python train.py --d_model=320 --n_kv_head=1 --norm="rmsnorm" --attn_scale=0.166 --init_std_up=0.0305 --lr=0.00315 --beta1=0.9 --beta2=0.99 --dataset="wikipedia_en"
Each number is 128 + 24 x the weight over the matrix's rms, rounded and kept within 0 to 255. Layers, rows and columns count from 0. Numbers have three digits each.

# up: layer 6 MLP up, 832x320, rms 0.0441, rows 9-37, columns 160-319
# down: layer 6 MLP down (transposed), 832x320, rms 0.0308, rows 9-36, columns 160-319
# gate: layer 6 MLP gate, 832x320, rms 0.0465, rows 10-37, columns 160-319
up9:128117099116123123147129133120137159094082160086125165156103156151070129132137146122146096123130129141110064071157127168116127098111092102134112098105119088148107130126130128135132186127120135126124099121140112135135110152168130126150117058151071176091162132119145124152120090128094162109129128124103142164138147092154164122137132123123143094111064116112129104079135103149108101127133111105146132124144143113128138151126108152121084192152115165157091134143149132145170140103133164
down9:084141150141086151109171129126135144129128111152153094129139184145097156122142140170125137148143171110135124144089108138133110124104126125126161113139110125113091133106156163093125125103132120135123144156173145147141135132146126116128191128115138138128105161104106124167135105124132172120119129110170076136096105099091129105098137102117157139122135152101139158124131102158174148112173135116141121139090112115126127116114134131154106091075165168134122154090139134130091109135088160
gate10:101125122113153090121100102176109106142164094114100116119114123117132121109139102170118177091138106141145154077114102115132128146156134088168134126142105130175149151070154082143128136135108091145153130122206126090139177188101095128141086167060118118124124138125129146143159115156173104115159116131097147125135097112148173140130132130116081106132135151101140151169105089184103128158108103149088161121141166141116123115082126148159141101136122100162138153173084121159156128110102165
up10:085116084146120078098180085185133115151124127176090154147154132099125085144129118175122184150158147134153079157192152169128126150136185061196092136133172130170155149112153143100160132138120132103124122122133094149115167148172099128120122161058106156145120117146156146099175093135118092176114144133110124135148095134135167152104109114102132165093121084133064088142131124103128119167085128141141119135158112117103132153070125146109161153129125143131117135167106115122127131147113142
down10:116140114148103176141119128112157107114147090172100126092091123169109137159058114120168098115127110154124140114154089161125096128148088161134119131101094196120120129155112182065113100091129118167107117106152114125112144128136113167139199086091120135118127136101140134170117092126130131144132119132103113103170127106142139098108094094127105091116178139167112120139112136151154114142129167134109128152184152155135158127118127133127134093123153081121093147130135099157153133097117112
gate11:135159154122152068122108123135118132131093090110119109140140128166128160147150098180108135143108118143114080147162120123111123143148116178086143138155126139145143187093150141152119150082140121150118156138125129149124140116108131155101080139142113143111106150112107148158182134135074121118134137104129150141074138068101137149105096176111121103145156151125115122130134089157161129112098098117161120129170141115093142104096140140155145114153061106123106085167150173112086086164108123
up11:150165121081145120127112147127163121087120101115176110110167098159111104102135141126102089126135119121114144113127100100097156104088117098096135133151099161132116148116112156181097154143160126122123114154115134110136136129135137107115158129128138128136136130120091157123132133173116134117093153102149140097148115141137124120149136125160127108193114172137119170119134147119097134110134148115143102068138171129137099147102127137091141097154119160071108120146138125111128147168130097
down11:096135149115172098126113144139135143102161071144154174106141133118157154094058154155145120171093113123190093127137161119130123130132079144137152158141088152133119153085150134121089134092134131130118152115124121116152148134141117146150146153106125106147149123132149142134123146164115126113133131137142164124097133121145139137144099151096128116158165140109085154125152140136118117103112132111127128146102125107122101129134083170155153151138095121148133104133106129146125110121099127
gate12:103164168117138119119132087091114142092101126103109115135092112180094128100133142109091170101138128103132134093146150124089123162140145114139161184124107128183133151127074091125161150119145124156140138136152142110146139117116167176108152135126123089153106112091127074197134164118126114141099112091145088121097149153146109182149145127104124062145152111141120128181119104136103106124103068105123122108113137136143146116120117119075131153138136110149145120156139144153107105129153150
up12:137154115114127139140144074090113129193130148127151172135166097165126115117138135157121121149096112135156110123159130095123133157091153145093161095147149099127099147150154155110116123196140083090106100177082100130156131144126116156162166079090146139133141158128125109149098105163131108146151156099149131134120136122130078154101160162091104122095123141133088071068163119080115168149125114111106170135114081138134081124126055109125151147155113135178079090073162149136112131133126120
down12:117092133137178141126149134193167128108173157113166150067163083135178147125164194137136179120177130124112135116130153132168131161161146119154160108121113108124154112120152073104074111128070157150132135135118161162122181122094168134092081131155141106137140150094170119187128137112137143153115119138105108119142085120113115128161112105085127141132135178131121117141134112145131104155126114148105126121131133120153130118120110157130107138157102142143119120117139107127103112187144116
gate13:117120116114092129133089133111141103128139140119160092114116154139083128118136127148112161116092086102108076120109152123140125127174109136146131141126126118194124129126132103102173143100124154161153147111117133132146134118141107119114123170156091100131133162101118171153159145095116106116099065126112123125166148135131129168140150132124152145134131149164101150168123130158095087145139141166136114130143145150153155124101136139095105185140103095103098155136153162144162107121134147
up13:125152130135108145097135114149117096127147128146125142161113137126137136152133178121151150115130122116125187143136144142172123103117141134096090143117104104099126100091129146130143108119127095166123105137152184115102125115157136120119125056131153114150136118122141170125127126159132091135142164144140096092104124142083129114103118126109169113125168091108111137131108121116070155112115127161114151124080116128128086112077113123159157120091128141137136137117137111140153095117152132
down13:141152151133159143158111139123103169106105107126168124119195111104111097151165117128089102116095102111137137116121117157096120168122143091103159115182093148140143157131139103118156094109142176122133121170106102125102152087156132086118139127140078108111125126164107132164119122109105127117116144111122105146090139112154154118129128101145129140133153102151145100105119121126121144116127150109133160088143128100125137103104085135141115149153105091165106087141127137093143158126098141
gate14:152117140125159129117126137106133107149151142114135160146084088145108112138145158136137156115158112163161161136118121124098152154108151136154106155164138145149128188131094103126113138138130148173145116090130128123126132157144131131129126117168144129142089131129157130097137146089124147120165162100095140118119113120137162143173100127110144107190162107122136127092157139120115159127162134158119102126125155091131122129127159144118133137137101121120131134103131147110152100158125138
up14:125168121122098140141142121123136085093106112147139132144128129160128159147150124102103122158142161136153139144127130129117137113101160168149081143125155113136130133130174122123137152153127149123121148091142131142109136130140145136157126136101150104118123130150115111129130165137075105119104132146129122119149141111111149140144109114155151163120160114105174135113128134131119115164100155123116120150132118094120117127158138135138137130114141138119096126111116103141129164145131161
down14:124126140097098142147133132142149121103127148140101134101107156131116129119099107136139108084137117159134161144113099128104097126143092097095100132090131143139094129084133126113147129095121119137114152140111118129120121148169141132051075134116083139158148131138129132138113101145149130128102134117150135114121100127126164109119173121135141071102148143129122140141130151148110125136120114150129155128102120138133177153099129101127097103132172177122124151136128142127106149144132141
gate15:118118120106108145091117136130152101152099097189182101131144068130110145098126116143105141076132173135112116134115158095141133138140123112195136113149111155119094108129120089113109114091136116107098147101111108153146137110127170134067127106126145125157089068153105113130146101130156078143156136182100182104119115104089128094148140096080110107128142145126168119138114086150138110115092150081144128082113133152139095137082152150121061113117140109113135124117105134125135140187112117
up15:124153110098124100110131091175131125136106105122182155135129117112134129103116116159107160115098107114128131147099091076147142112121060069127140097098086111134155106108147137055107181159100110121187118141114149172133132117100077107130193133132107107102126111081165132102119118118146133162120165123124114159212139145098156122124150129164149143109107114153141116104166163137128076151065092133142148100166108153169116117116148114137133148149132124121153122127081098122110152145107114
down15:075131093090119071160152124115136156132138154159167082122146189107149092151130109144134142100104148151170117141087139177119135115121124162133149118144119185108146109151143100140134147128101151144175115121091168117100094117119124120146079123173114111130142130144168153178152156108115059116155136141113131095126114098070111126146165126139161130127183136141154047107104155090148130123146150092151137118137151149133185099128143127098089140092114149152157154104132109115142183134115090
gate16:085150121127131103144102098098104151146140149133122086159091109142101145114182121159089140117149143095154122141110125095123115115127157149123135072133107128136138139136087077138136106116122147154144077100098091127139174148163109130106112130104139131129154132110124144145120139175131133112141114077128158173108155162128139151139135125136126126102115154163100168107109129111134131137130114137136102141100131090173125142122133113153114119126107094132155134096193116132131127136172100
up16:137112114157152130164127139139170101122093103143157145165104127100130125104130107133145130112184103121098155131112139152126143163137135192073139124099176145148135121113101095105113186123139171135133127171146113125119134163123121143141144123126153091141141146136151149127153133078142120121146135132143119144142101086136161147154077119148076104117103133128106126155121117124126151101163183147118105121132133096124121162142115139117137112102127146123141141138091121153129123116129144
down16:175112143088125140131138116159164055140114118137113102144171133121125129149078139172133089096137124118156151117105112127115114128114135131110113114115093095146128133125177115107124119115116155135122151156137137131104105133159152164147132150134099147111117125157123133122144159109126115136095117104115109111148137137157137100129125102102134095137131108125129122131143131109155137137105120159133149133092127096105082113160115128111137162131125129147147149163138168165148113125160114
gate17:089106144077125140140096119100113168134128110107109127085113136127117152145072070128176104115160146119118137148115160079144128164147109132160179116117089095131115124110103083117179118146151132134067131105172166085106195134130105119153087136102103129131102124169109098125154165135169147130110119156124140068127097121165132130156087084093129100150129184107103126104122148130105139097124163157100140092099166125084171122105138126141159101141120124115133126141171169105118071138135156
up17:183128166147110116135086174114114112140109151115149180134115126132118154149148150155110130137148127161138118113126152124125153067110164155187139142141158105128140090117155099145156091120153152144089196174137152151134143105174119141150099085128138131101135055110118146160135139148117131106152155135130108086096166165132147142110141185073128121130040171155116084206088166143116107127113122168145133192137092104143170085134086097134170084122142126161108132117154123128150130140080153
down17:143134167150149151119087137114132114150117098126116117186103133092140155109105126147108139116163155107136110111106134087120191149194121159122182165162123139143151137208135136113115099145122142115106078170090121150117120163139144093155150113100123103168104136139140124150057126120142116127208130132089156120104113154152103131086102070112138150109166163148130103143136171083162142126085110158133118086122157139120138117095123110127142136163119114144152168091140108163107133112143149
gate18:112106146122118145130135088132098127143133070090115135090150110116095146095119140135126122155138103100145132139129114115140097109116111108105139123152116118143129118134071104125111111129118120151119092147143110131082126152131105141118126123111156150142122118091151124133137143127147134150165126131133147114129155160159109138108107154013124091128153163103173149132100111087116116109136163145142122116127108114165110159126173149087120142170116138160132137129136144134142127109170125
up18:136171117167110164117143162112072162133128122101168133090128110102124128112121158102122117140118097126141160137125130143148121108096124090120142143146067079152145153124125152142146111125098133122150116141085126142087135088133198119108129127125088174137076082123158114144123134177145137149146144128190130159134178154126152106104134080121166132150159143162109086140147086143139104144123143202121139117167096128088160171090105134117108117153111161129110109088186135122148148137058090
down18:120130136123106092117111101152125149111088139105123097150120155120156094137121134122124094085178132141088130064144130142109093120144105145129113120155164108137101120108130119123165141114117096158100117161116130122144140139116081093105121127142141108117131151125120075115140108088110108099158127135135109123092089108113108124131174156130113183135149157106145136138159104141144114116138121129122109107072092154118154140110125134151143113165196117138111100142116123113131110125154099
gate19:130107082163113113106114122138131111110140151109106140180100143136140113097130120123136163112110151116140114089115121143135142106100128134129144142107135161167111152132079125135123116121112114155128127129140102065116173142127110113138109195106122135142119125111113130182193124149119075116150135135110152132146141129170178160104167120075176126111087110137149139127161126125119177125130089170092119125141139108169134104125138194128114152147132169164140181162161155152125147158126122
up19:143112176163106057155137178122129173114103124119098134114078151110133119134154112140113054111142125121142108106076145154128141156108132145155147148144125139132119132127091123060113130109142151173120135141160108114122132124110129131110137148096154139141171161119102093113079130125124146121099116109136155162123107109101187096135108133140138136140142117102117127113139075129148102136128149105128139132109145153137124120128125146128114117100164105132165095115096094145138144166139147
down19:146135131126149159117123106140162088137125122108143116109156090100122150107061140130139109122129104143130084067121133165128113174169124169122138149118132132125155123116157110123116121141152130100109121128101121122150121092122131150133122124117133113105146104131134138160118099141157114156150078141110126137109128144145130123122148136131095099133136169121133119125141115164132097111112138122059146102094126117105107109114145122119106106095133156097101118141120112097129128128139114
gate20:124125177111160131148149153151130141159108069102134136151164145178122139132120146125152085116113131122084147135135162113104100159143117174139135151131106130121116155131152124105139132122150160144139097059126154119134136138152134136142117208141067144122126112146121150160120162095061070136122165124073137104093098128172151159175145118133153112158165134113148149148134108126137152071114129100116105113108112136122110127102135120125152132172137130179092177149196155084196090167090093
up20:126110086148119109157089112146124137156117080105088127182117109123066106155121042105116125103129156096126143160106135119185094147152118151123066115081140097160222119169153173084141167143129104075127117135155118181153103138133124147121088123125158092122131151101126157131123097139135142150161174126131103118094131060104158106138116116135110140109130165132115113117160156114116161136119123125177130110127109114111146126103147135164179152172097103095091143132110159120173161114151141
down20:101116153102149071154151165129103153102118119109142090075111110086111125140125095118093159148097111124106126111121152149123093132133154139134073147125178128088150128086115087085120142149118203115105130155080168114115092135149091121144128114105151119153127140129179155116119121091096124133128164146136157137078175147139156147155152174113066108104083130118132071149097133133104114124100156125127104109129173031088132104163130176111193065112075133154139147135131135128083122124140150
gate21:142096129113123146111142128124107159137112134101152124144147101124132132138142099132113131114128131113142126122133088096118150117131129119135144128088126137130128135097089146162108159126144115142122091136101137134157116089107138177114133144071146147107116095115119148128105132110161155140095126132151091137110132159127146121141137077088140117109100104155118127160144151119147121085105122155119151121174120141132144114152127139134156132137133091133132111135142148136121136128135108
up21:107139155117160108138142113152118092103162115110124136187119100113102094143141108132118107142116103101120137121122118120131105126157127098141126154096117093125181155154112138083137132119160148129130102091188116101154128106137170139122093180132106115099179148132128159139143137120107123170121102110111143089155155135106172110146137128155118141106145153149134101135178113164171131131125127138104107135142110140115147096126179148165143125122136142170145119136136181146133155137143100
down21:102134119149126130146088121082101124131158136180173140131141137157130113123167129133134130139135105156141112098109111123115140129096107114129089109078195147108137122107082093158140132149127172117107185160100136160116119108145133108127143113137139141107084120148145122079113126142133122115134118138123128129107135139097098113107091138128121112128122121143133130120090117152128202143119111143140103139115170126084118100113119129135146129142108138123107125115121082124135164100127121
gate22:147149144095142136160104168127116091128113117146113168105135127134141174147133147086148114153163141107104134131080141154120106120144158157156103140167100112148127140111122105100130125114127101135135163130110101103083152151138080155125117157074122130132118142104168151152157150170146118153131145143124146093109119128111153095144150105121150135122106179075128139089138108147166151116136137136130083107097130137111092151133110129119109097112143119146140161123139128126096073129113171
up22:181145121097127183153183127135127130126127157157144114119151101152152154151092115110133131128150140134105149156135117108143078129169122120112142120186113124150102147107115139110152129148147101162149121172123130124101073126166172146098138136106170096134127188102115152149138175170110125109133126111148100163121137102083174093112087131142166119139175135173123173118116130144111139140108145155129101122131156188118125110108097129147146082126067099129167130058149128127099119163122146
down22:156110128112103101165096111139115129139078107161154097150130140148142112150150121115137104138176115143156100131113120167138098139119133118104109113115168111118120115142107141159166150084144124085138126160149100123108107107111113096131133159144107149118122133162152090109124138137153163124121111143140139155131114180138150115137137177150116157108078102120129123108135121116132097128140142109159099114173123143138128151130104123087094156131139115144138131156129140127132161079143138
gate23:097153179101143129118143104133161174183116106118112158127068113146125201103129154134096155128135110114140114151115136142134081162150092137189143144162130124125105117153096076073120079116176085128152148140146128126101111136133138181119100121064108106134132181114119106173126139124101128130136140127138127110093144082132107166149151087121149138173112143061175127131152113121126103112118153101125130123108112146119137129120181120151142123111130101177108131123092154139132124158112122
up23:133115119173152155126140149132137130077100172093179120131150123112118094124104147145145068173107157152161100125145158146150105156163145176100162131108127130173139107123149143198094191138081136115132132165120136137190102149110108146134147181129106125098131184115166125096121132122143146051121119114153121117119095150124164165106162151142126088122092135123145117144083125110110181129153144139097144169140148128158105140125164124124117178120123125137173161117155162144171152134132106
down23:131127173087118105182137111163156114162134141129088112122169152143139166190115169115133117127170107164120136083144112125101164116144084136125142120137130152165074129156126151151128101131126122136102139146154059129115136105191071104143065172117130155139082146108051193181079089129109064125135089117147112151145154142146108076105183097097133175135154151127148145094142121150110066121120154171144115175176133116100100099146131119070099176133118124085158071081136137092097127105142149
gate24:125168118123123121136124126097147111122076117109142135140150099114139131145145127109119127134173142119137105137149113146163099132101112124149165124156160109121157121145105129140116120159112140154142142134141081179098116137125129140112132133135122122149152169100110125156114089132118138117121092141129146118132144134115152109124133128149145143138117128114119140162154116120143129105146122107093109121104069148125151118175110133150111107126133121132141122105123128134102124147121128
up24:120147127122096112129117138131132137122146132133127122143139161137131122147115158141150132127124147162124110115145136089122134147123104116133117136126119132133106116140140122125154143137140118129118127112160173156130127142134107098127107088128130155125140124157088142146148146131105134144135140128132156148146097103153092123113143164141131101136126125133113097161145144111068145134097111106165146105150170132112143171095099125131108148144133151147142111118141101130141162130128147
down24:153111125135120132118117130159151135142100117124151125163154113098141133151132151119132141150145141098144129140132144120174115152117169148117137130146160090126125129163119130125107131144136122146150129133137110127128135146090125121119147115122106116137147126118152138138141138127133125132140137145136123109131109122100118139110131110139111153120136131103143119123166153124139163097132136146119107142089084103118120123121129102106129124126122101150118118117143142128117134118153156
gate25:049161108142137139108143177165129112123128165106119111138074135153103153108130125117128144126107139123154155162100124133071100136152128113149130123158128143114125124082135085157139108128148124144114136148094142129114094164140168146093095152119149120116136128054135130121135135081096127159151119058139109088130157142103173152077111143125161118130107100125137103121127093079151134097105122122094169135144160180157134133102163159131134112125123127147141161093138168128147108127123095
up25:127161085136177125130101143144120146126098163129155091128173145170110131080132128118155124176159118159117123145145128118163093142115159118141117152178144168118142145121120120132125151090119113103132113131105105198112097133093139132103099128138153071092091136073140173133139130123132135107120139133157142105145171123110120080076126138162095088130142099113100108166155154123114109137123140154150122137124173142147149118144173170110113127150140105120135108180174109110116157114104111
down25:136169091097176164124097130184144090075110113108139142079149145153147121101115176129107117089140122165134161145122156054141154171127154120126129135120161174134122144108118144077103147107107173158092119110133165123120146155208139154101125163138147126111128100093102162144109151097152104112111138093111136110112124152132149127127129123139094106125126109083134155141150123129120097142149107122157139131156121120141110068128145118108149145133114155142087131134115113162106141159125095
gate26:107149183101095154081122109123118124121125089101128141147128096120101105164140125114144115132168185129117102168132091099160093114136161119140154129135104084134136159104108133093101106137122084141108150139118147092109121126117129144097107131122150145143155126140106136120139180121161165131142110118129158108123159123160145124132122125099146121106097120127100139155154118118116121108113077110125150075150139141110096091138147167107129126156120181138138139126143156158148112187111076
up26:157174137180158156139121108151118062086155129101110174108136146102130133106103142124146149148114128117096123157155093151126176125163136141083142078131093139067138174113130098173119117141121150125130152144152119108136146158102130117145121097136123105126158121107157136130098174132110116140125165129164115118101115161122068146112116170150132149106167128113098153118118125121146104114073160105106119093131121110130164128138085131122135096094097109135162119167100105163128105131134135
down26:122113122140088150123118152123142139160098107128172122102133132161135169135083121108147088125184137136130129124157116118087140123083114092122111129093096159123129138121139141050124091099133158073129135137094117146131134148154139124125137155113151093110142146120142103133124201152147108125149066123125123095149132106135144128097154147144123102139103136089094120111161135122134135143156137158132130112145167158098143092104138118155153124108137186134116179122113143135121123119138135
gate27:109141144123123113144144135145109121101103153146087139093128116170105112172173170126142150112096129127103089150144093098126078132112182142132155132090120140152135150092154119102139113095147102160130117096164094140115170127121176134113166118081145115146178135096161139126126172135114084170116121125141099102123113128140126141144155081075153088099151135139107133104167101163154104124122122126133122114164106126170156089111105121101106112152088148144165093143151124135135161143104133
up27:151146113126136139126149140107136162087135103094117152095120128149164161128123127121142117114140129128160087146096144130151096097140142106147119130115145087145131140143181132115117114118179140093119109115078101108130111141147133108158070094121199153129107160130138179101131143118182116173145153156177085172147107122156144155126135097150165135149148127156136133142134120113143124103152129088109103124157156103091121136148121106159141093129132124155152149120106108086133135120120132
down27:134097083125084128113143117123131161127066173136124131111078116102112099112116102105133128097119149123103119123125166138164108127131127115167138153142139108080102111111121106124096128089130139106125129110114147136144109176113087088117075159135104117120131134112110187107139140158098126103115113147143136112132096099117070143113122122090083147116158108052079095150137163115145096103136083083099121116134072109145110167160149142143106125132157141111143152116090124157097131131136133
gate28:123116099115092150124148109124104136132113104076112131143197082151105154134152094150095131113100150133091110127142158128129129147115120133129166088152168122108105111140133110118143128129117109153140086142106113115119105143124102148115078114113145130094155177137164146153153107075130132131152143118159147138089127138157153152142094098125177144109135136091177090142140107119113118137137143118142119147165153118139140105103105140096121118145115127078143139139121105141175124159133144
up28:135159158129139142124150102145129091135141115129146108137109154138162079163138115113120128159113123128134157102119120106136122101111105135124140131122127154120118138114120115149108124097122145133140138184106168113124141135138153133184148151102142108133131131142090135159113138123147146123145151127151142128138150127119163135122106108104117116096128123097104087106143116123143144130151138104121096109136149125094112149126116170179138095138122128120132118134180142171138128075129090
down28:137138142107075124086139130134158129137134131146142112112136080100105091116121159131187099133126130122090157133160150124114108087141084095139128135150128162157169128126122139076167109108108124112175115106139182153136141134082163169121126169127161119096105157139134099131166152122091097185130071123124139158094097139176154147116132116122158120098139142124198141131107072181129149110159126156098130114115095144128138134136102104124119160128075104126103110133169120138129109096174124
gate29:140122190118096127107109153145162124158118110105110132174145148165131142153096129129102187137162125165139112153132164155110112103155168164117118134112128119156127164158095095095165056124130133178162130127150075091135132132127151152127125119152173108148125105129099137114161110140124128133153124065160115107085122115175104136113186165086177138075105112123123165130119163157142180129107141140128109123135137172134109172172102172105165137071106123200082152138150138113109099145078108
up29:115116157104115119117099159133136158124080138111126151092098144092138124137116145107118159124114121119120079150143144118147130116144119141130105149127098090132122136197085115102136122142154113142109122111129136102137130120091081140125080123123112141122137115107131102151148143125131149092144112140138069139120163107146170154145105105167163114152131139125174098136146107131069106146110140107141141135118135093134100096105157125122176122121145081115096113091141131132120118147141166
down29:133132090084137128078134143130141162183144106152133115111117154138144092106143095136113129163153123130113097148117132133144126084170144156135145118127091105102119081166105091162120110124080128131098075137128128113141135187142136119085131104143170102118107099107146173085147133110085109194123082182134110122175144149146135085148096147110125152099128147161153111134143179176130155150149079173135130116100147134109188153163109107068157128116125117122103163115127095125106102181117122
gate30:148141175087119125136074117160116188135123122123126121146120105132094176115129111125122126090094106150134140161112130122097112112142128145106162122118121162108131118106093100124122121146132108141149101106132114130159157122099123158135135124100100141093117178129132105173107133089151150109143129090109114131103108138144146126137160142120149107121167103135125154134133108131138085124109095120122120072152116156172131104103141117159126147142145124101124086143142159099133113156109131
up30:115086122143117145139112123143096190169146147106083112106159156143109102118123142152123105131121124114103147143160127142138120153144135137094115124137074116129117138179130112093166095105131135132132119171099123136119145135162134110097142129091099128090157147142138162119144155120135091136151096147144148124132144092147137095114165145133137157104169120115150138097116119099134092140130093142139161145143146133112094093132113153137155136111107128109131107144125134077157141101152111
down30:093170146091136141089135179119157105120135134125121124094081120127157169132158108113120114103151146129144137097132132145113167150135135125100137147121123159136124100125147110129137116100161180165137125149106165117112110155109128111119135110123149141144128094121139118157140104120112122142111115133119119151142120168139124109139112119134102116127131075129132146136143150079110132116130112100078110129119126143112130109146185128119126153162106164127155115122138082110133140098090128
gate31:142151132150123064117100106146114103128119114096132116136143139109131113141158116132134122099102119146147132113148121125130087175111114159162099154094128119108152127115097069184119147108150118145134126134100141146110142150098174134110161130105090170123126136105116122137123127127132143132151125129137136147096130130104130130173086069084160158095144149110171142122187166119127099151117138144149129142148120118118110112153151148139134142161141108127140161147131148147155142142106171
up31:127158101085134164112128130132126154119124102103121115118137089143136112156098120131112099125127146141119121074103109127105121128153117135156107115136087110131132129145119116129087113155130171120150135118113106092115147108125127145135118140103109149121130099188118119129156124159119153098142149127113141145137123109094149075171098119126139147176142179134113137142134125167085168096100125111128118128115104098147152089134154144159093128113149135120126146129101109143109140150156102
down31:129122161113088133133140081122128124126100129129084128059164162107122136125142125132130125136129136116136101172167102125155093138141126129179127153131144097099112124129103146104162159102158127126090098096147125088125120106160130117108143114130081112102126141111150089114115142124114145161116193127106139117137085103151116136153137140106145150064115140087164161121124181115182143126135109136136144179111166116121145170107112106124140099132110143113124142197073123149099159121139123
gate32:128149132103118121105126123140150124083177143102139103119126138129074094127105120185123119093125124090151156159142150089120126152139188119099171137141091176162123140096125125138132097078159086105150168174090094139115128112097110189167134091100130144101091156087098118170115157088073119129130081125115137118137134120143182144113138096101158099164129129136155108107125143131087131123115138119131131101130132111129154121090115161094119140086091141164149140123146112125100136163093107
up32:166163114169121146116127115109099127163095102177088127153089096106129158111101109143115128110124141148117142088110114183129115094087150147115105116123142104127136094113144111125124114155177146149119157110111118055097179173088104086153129131187118122177114128136115130097146136148130141141102156106091145138119156118157120132141152115097073142124148107161104129155106119115125150107117108152166143136120149113117132164134139131161102143150176150175085176137089130104069144129153133
down32:089103105114109133134133158107139195062143127112103146088128148127128097135138111108110123145130132114140144187155101168086120133170142138085160122146133177143131061090080146140132118071103140128114078088099138074101074131086126140092140167129189118160166109087155116185197107104124106098133140154122143124094155146117121137081119102129116122137129088166148104136104148116075119101088118132115092138115106079163142174122160178124099124159151167148130074112137148071137092128130092
gate33:130095160118125149100054153113141143171136146101122072115124108147117140133118135129134150133154130167156133171090145099127135101106126130135144199179142126119164161146068146123127127147157104127163113112135173135103139147130095174139110146105156179132114067124093143123131155140155160123134118067089125164102139140150146079152119111152099107118117131094111173115102132140137107112131068122156087134140102116129137123072116186080167110162127132094116109097157114113073120122113149
up33:149124076123134111100128181126165150116105140076120137095067158169107124159166144127104088094128168164128104123125116145115170139122092113118133147115144136139140154173109123123135108150159116125139119123146124103139119151106163126115133145125144135111107146131092071131159119080136109139152134133135110123182131118083137136138101146073110146126145144122102065101136149145099154125140132063124147123124121125129143100133153153108144147157134128140152111150114132134129123122117126
down33:145179115087119151164107112107095133118146146133103140115152136112093096157110100099142135144113116156125144114118111107117164151143122135130122105154133127154097112121111141092098169152101161118142122162135129085118171120139158138104140135126078100153152152141165102124099109101131112080062150137138123144144131112108126148122129116144156136101104098131140105114131143155153132132128123129100149145195137151147112142131122109092126120145159148127124105129186146145134142111145159
gate34:125157131109185151143148128143124102100092107106151114129087092121105135149106166140105131128125141124112143097099128154096133153121134114169119132182141157134136141144124110136122123153129140177132172158138132112093104185174141176104116152116097122104115126109139138116141127133107142128142129099130111144092164113124152129177116145152143074128163148120161136120129146110143109139105143095117129111095127147137127130125107162139125117100110128143098164108115124121106123139104149
up34:143135161149116117155120128134107127132116148115111126112127137145133142117169120140070122110122112139114094160170146123096116146145131097125119123131131144117128155123161120167166103158130114112113125141152146138116111103123129125134123148152146114154139111162136099159155077104115122102128180119138129147119148092122131179159133127142094124105101107143176078118136139121160116149118124131134121163134095118117154144115117132147112177135137117100115074122150129144140128109118111
down34:111138109088201162158149125169101117075137099108169115094125114127157172153092170088125128116110129121162131124120107140123081173095142150166134139183137157154116129144114121132110169164157106114129184161163108111107105161152119128100150165138099129127118111104148130150088192119097154145089151128161118137133166141142094117151165146115157136075126130129119131103150095145118157077117142149148126100119121112104092124135090108107156110115129150133103124137109082135108142143143140
gate35:093162132128129100131099170108132114104132127157105113083120102140147143134080111104107169117103152103125094138107099120150104147152124164098105111097129143104135137124128100117149139118158135150126125161149111131129163126111132140126087155108100133144143107114164168193188159131149106145110172110090122113087118158097131147156178108115129155126152138104105152166156148127156128115138112153132123161090100141117145116143114161128185170123140141169102149157097112092152088182113142
up35:138114125151156167147121163095129133140136104159130136144128158129128113143149166133130155151118144097118154094161134112116124111143085156136113133123174089144139115133152156120181150130135136160135121095153176117140135111158150107098115111139188159109109117115119123147145139119069123105089142111134118166147104162148150125127137101134108148151111092152141099190139134125156080158120085115156135146118134116106115075115130110140178146157184096100137137129112129162117135112141114
down35:127126150180088121094153130101129117111122091132132130164120099150133105141097119160122126150120119139121105169102130133145103072146117138079142138147121121128124109141146136157119133128132133145125132135108160119139146132127106123122131128086170136148120144091135117104118111148127145158119111105109123108100110104136145136150128119122116114135116134117107157159122095125087121102133158079135137088079135104137131107102097100119112126114146116095166104121144132153136142125140117
gate36:130145172104130144141082079161128113117110152092099122109059116127097147135111117152163133137147144124148135138126132140105094095168123104159135157155151159122115133130121154123133157075136148144105125113092139209121106152162099149152107109136104143110070112128106131152111136116107080110124125116116136087151101173173164081131152114106170157157109144120110164165104142106156153077178074092109095118128165155080111137151123113081136139116110116175132156087147155130126104104119125
up36:111145141134120115133111084109154100131166103142107158142102152136098144130170154180115144154194139118144128129163138098108128110130136194123155134120144128183111080164139115134126107127127148100146109088133123095152105100135146130153098090129080097111073117124152086163140177175149111128128148186137162127091123128148149131123127164100114161119149122114118166085121126116100134130121098130139127128089159175108118120131114131166147130158104171091135137160133172143171078095113152
down36:134100145102110130087109131127133161113163099125117110110113127087116123116110142111119108135111165160155146141123092109126100116185117133152114147106177171103125142088135165114145111109162124119115123135142154150126135167145136105137118109142093138145067130078132118128093147158122105142077095138050141152105084114135125151068152097083176124109160085085097143100142148122122135082098152144170135121124083116137113124121073143180143155151135180092132091168133152113160102121144118
gate37:130115144137112115108121175128131132093119069075128101143130112158080133137157139098108139116134104096106121188135134103127139160139115134146137130156114118152170127093098100153121122161114133180129138147090145083128132136081134101134150143129123152100089131129130149147137152166106152164164121125097142145107115131169127165124141145138162117118152162165135144178168126094095117153092083127149118118145158110118142100114160140136167127154148136101116092112168168144156161148123137
up37:125125164161101123092151121106149127130166172117150127120104125090127140085105138115151133093156112150128109112086082138105132134135137155162051146106117135133162126095097123142118147146141146127127106128140122072068107131165092145113122139121129113166090103154164117139124117166107139179129121108113113112097148158108112116154133121105096140175109161110103153163126118140148140130128177149136158095156142104174134150148135126100146128147177122102118124117112128127175124112128143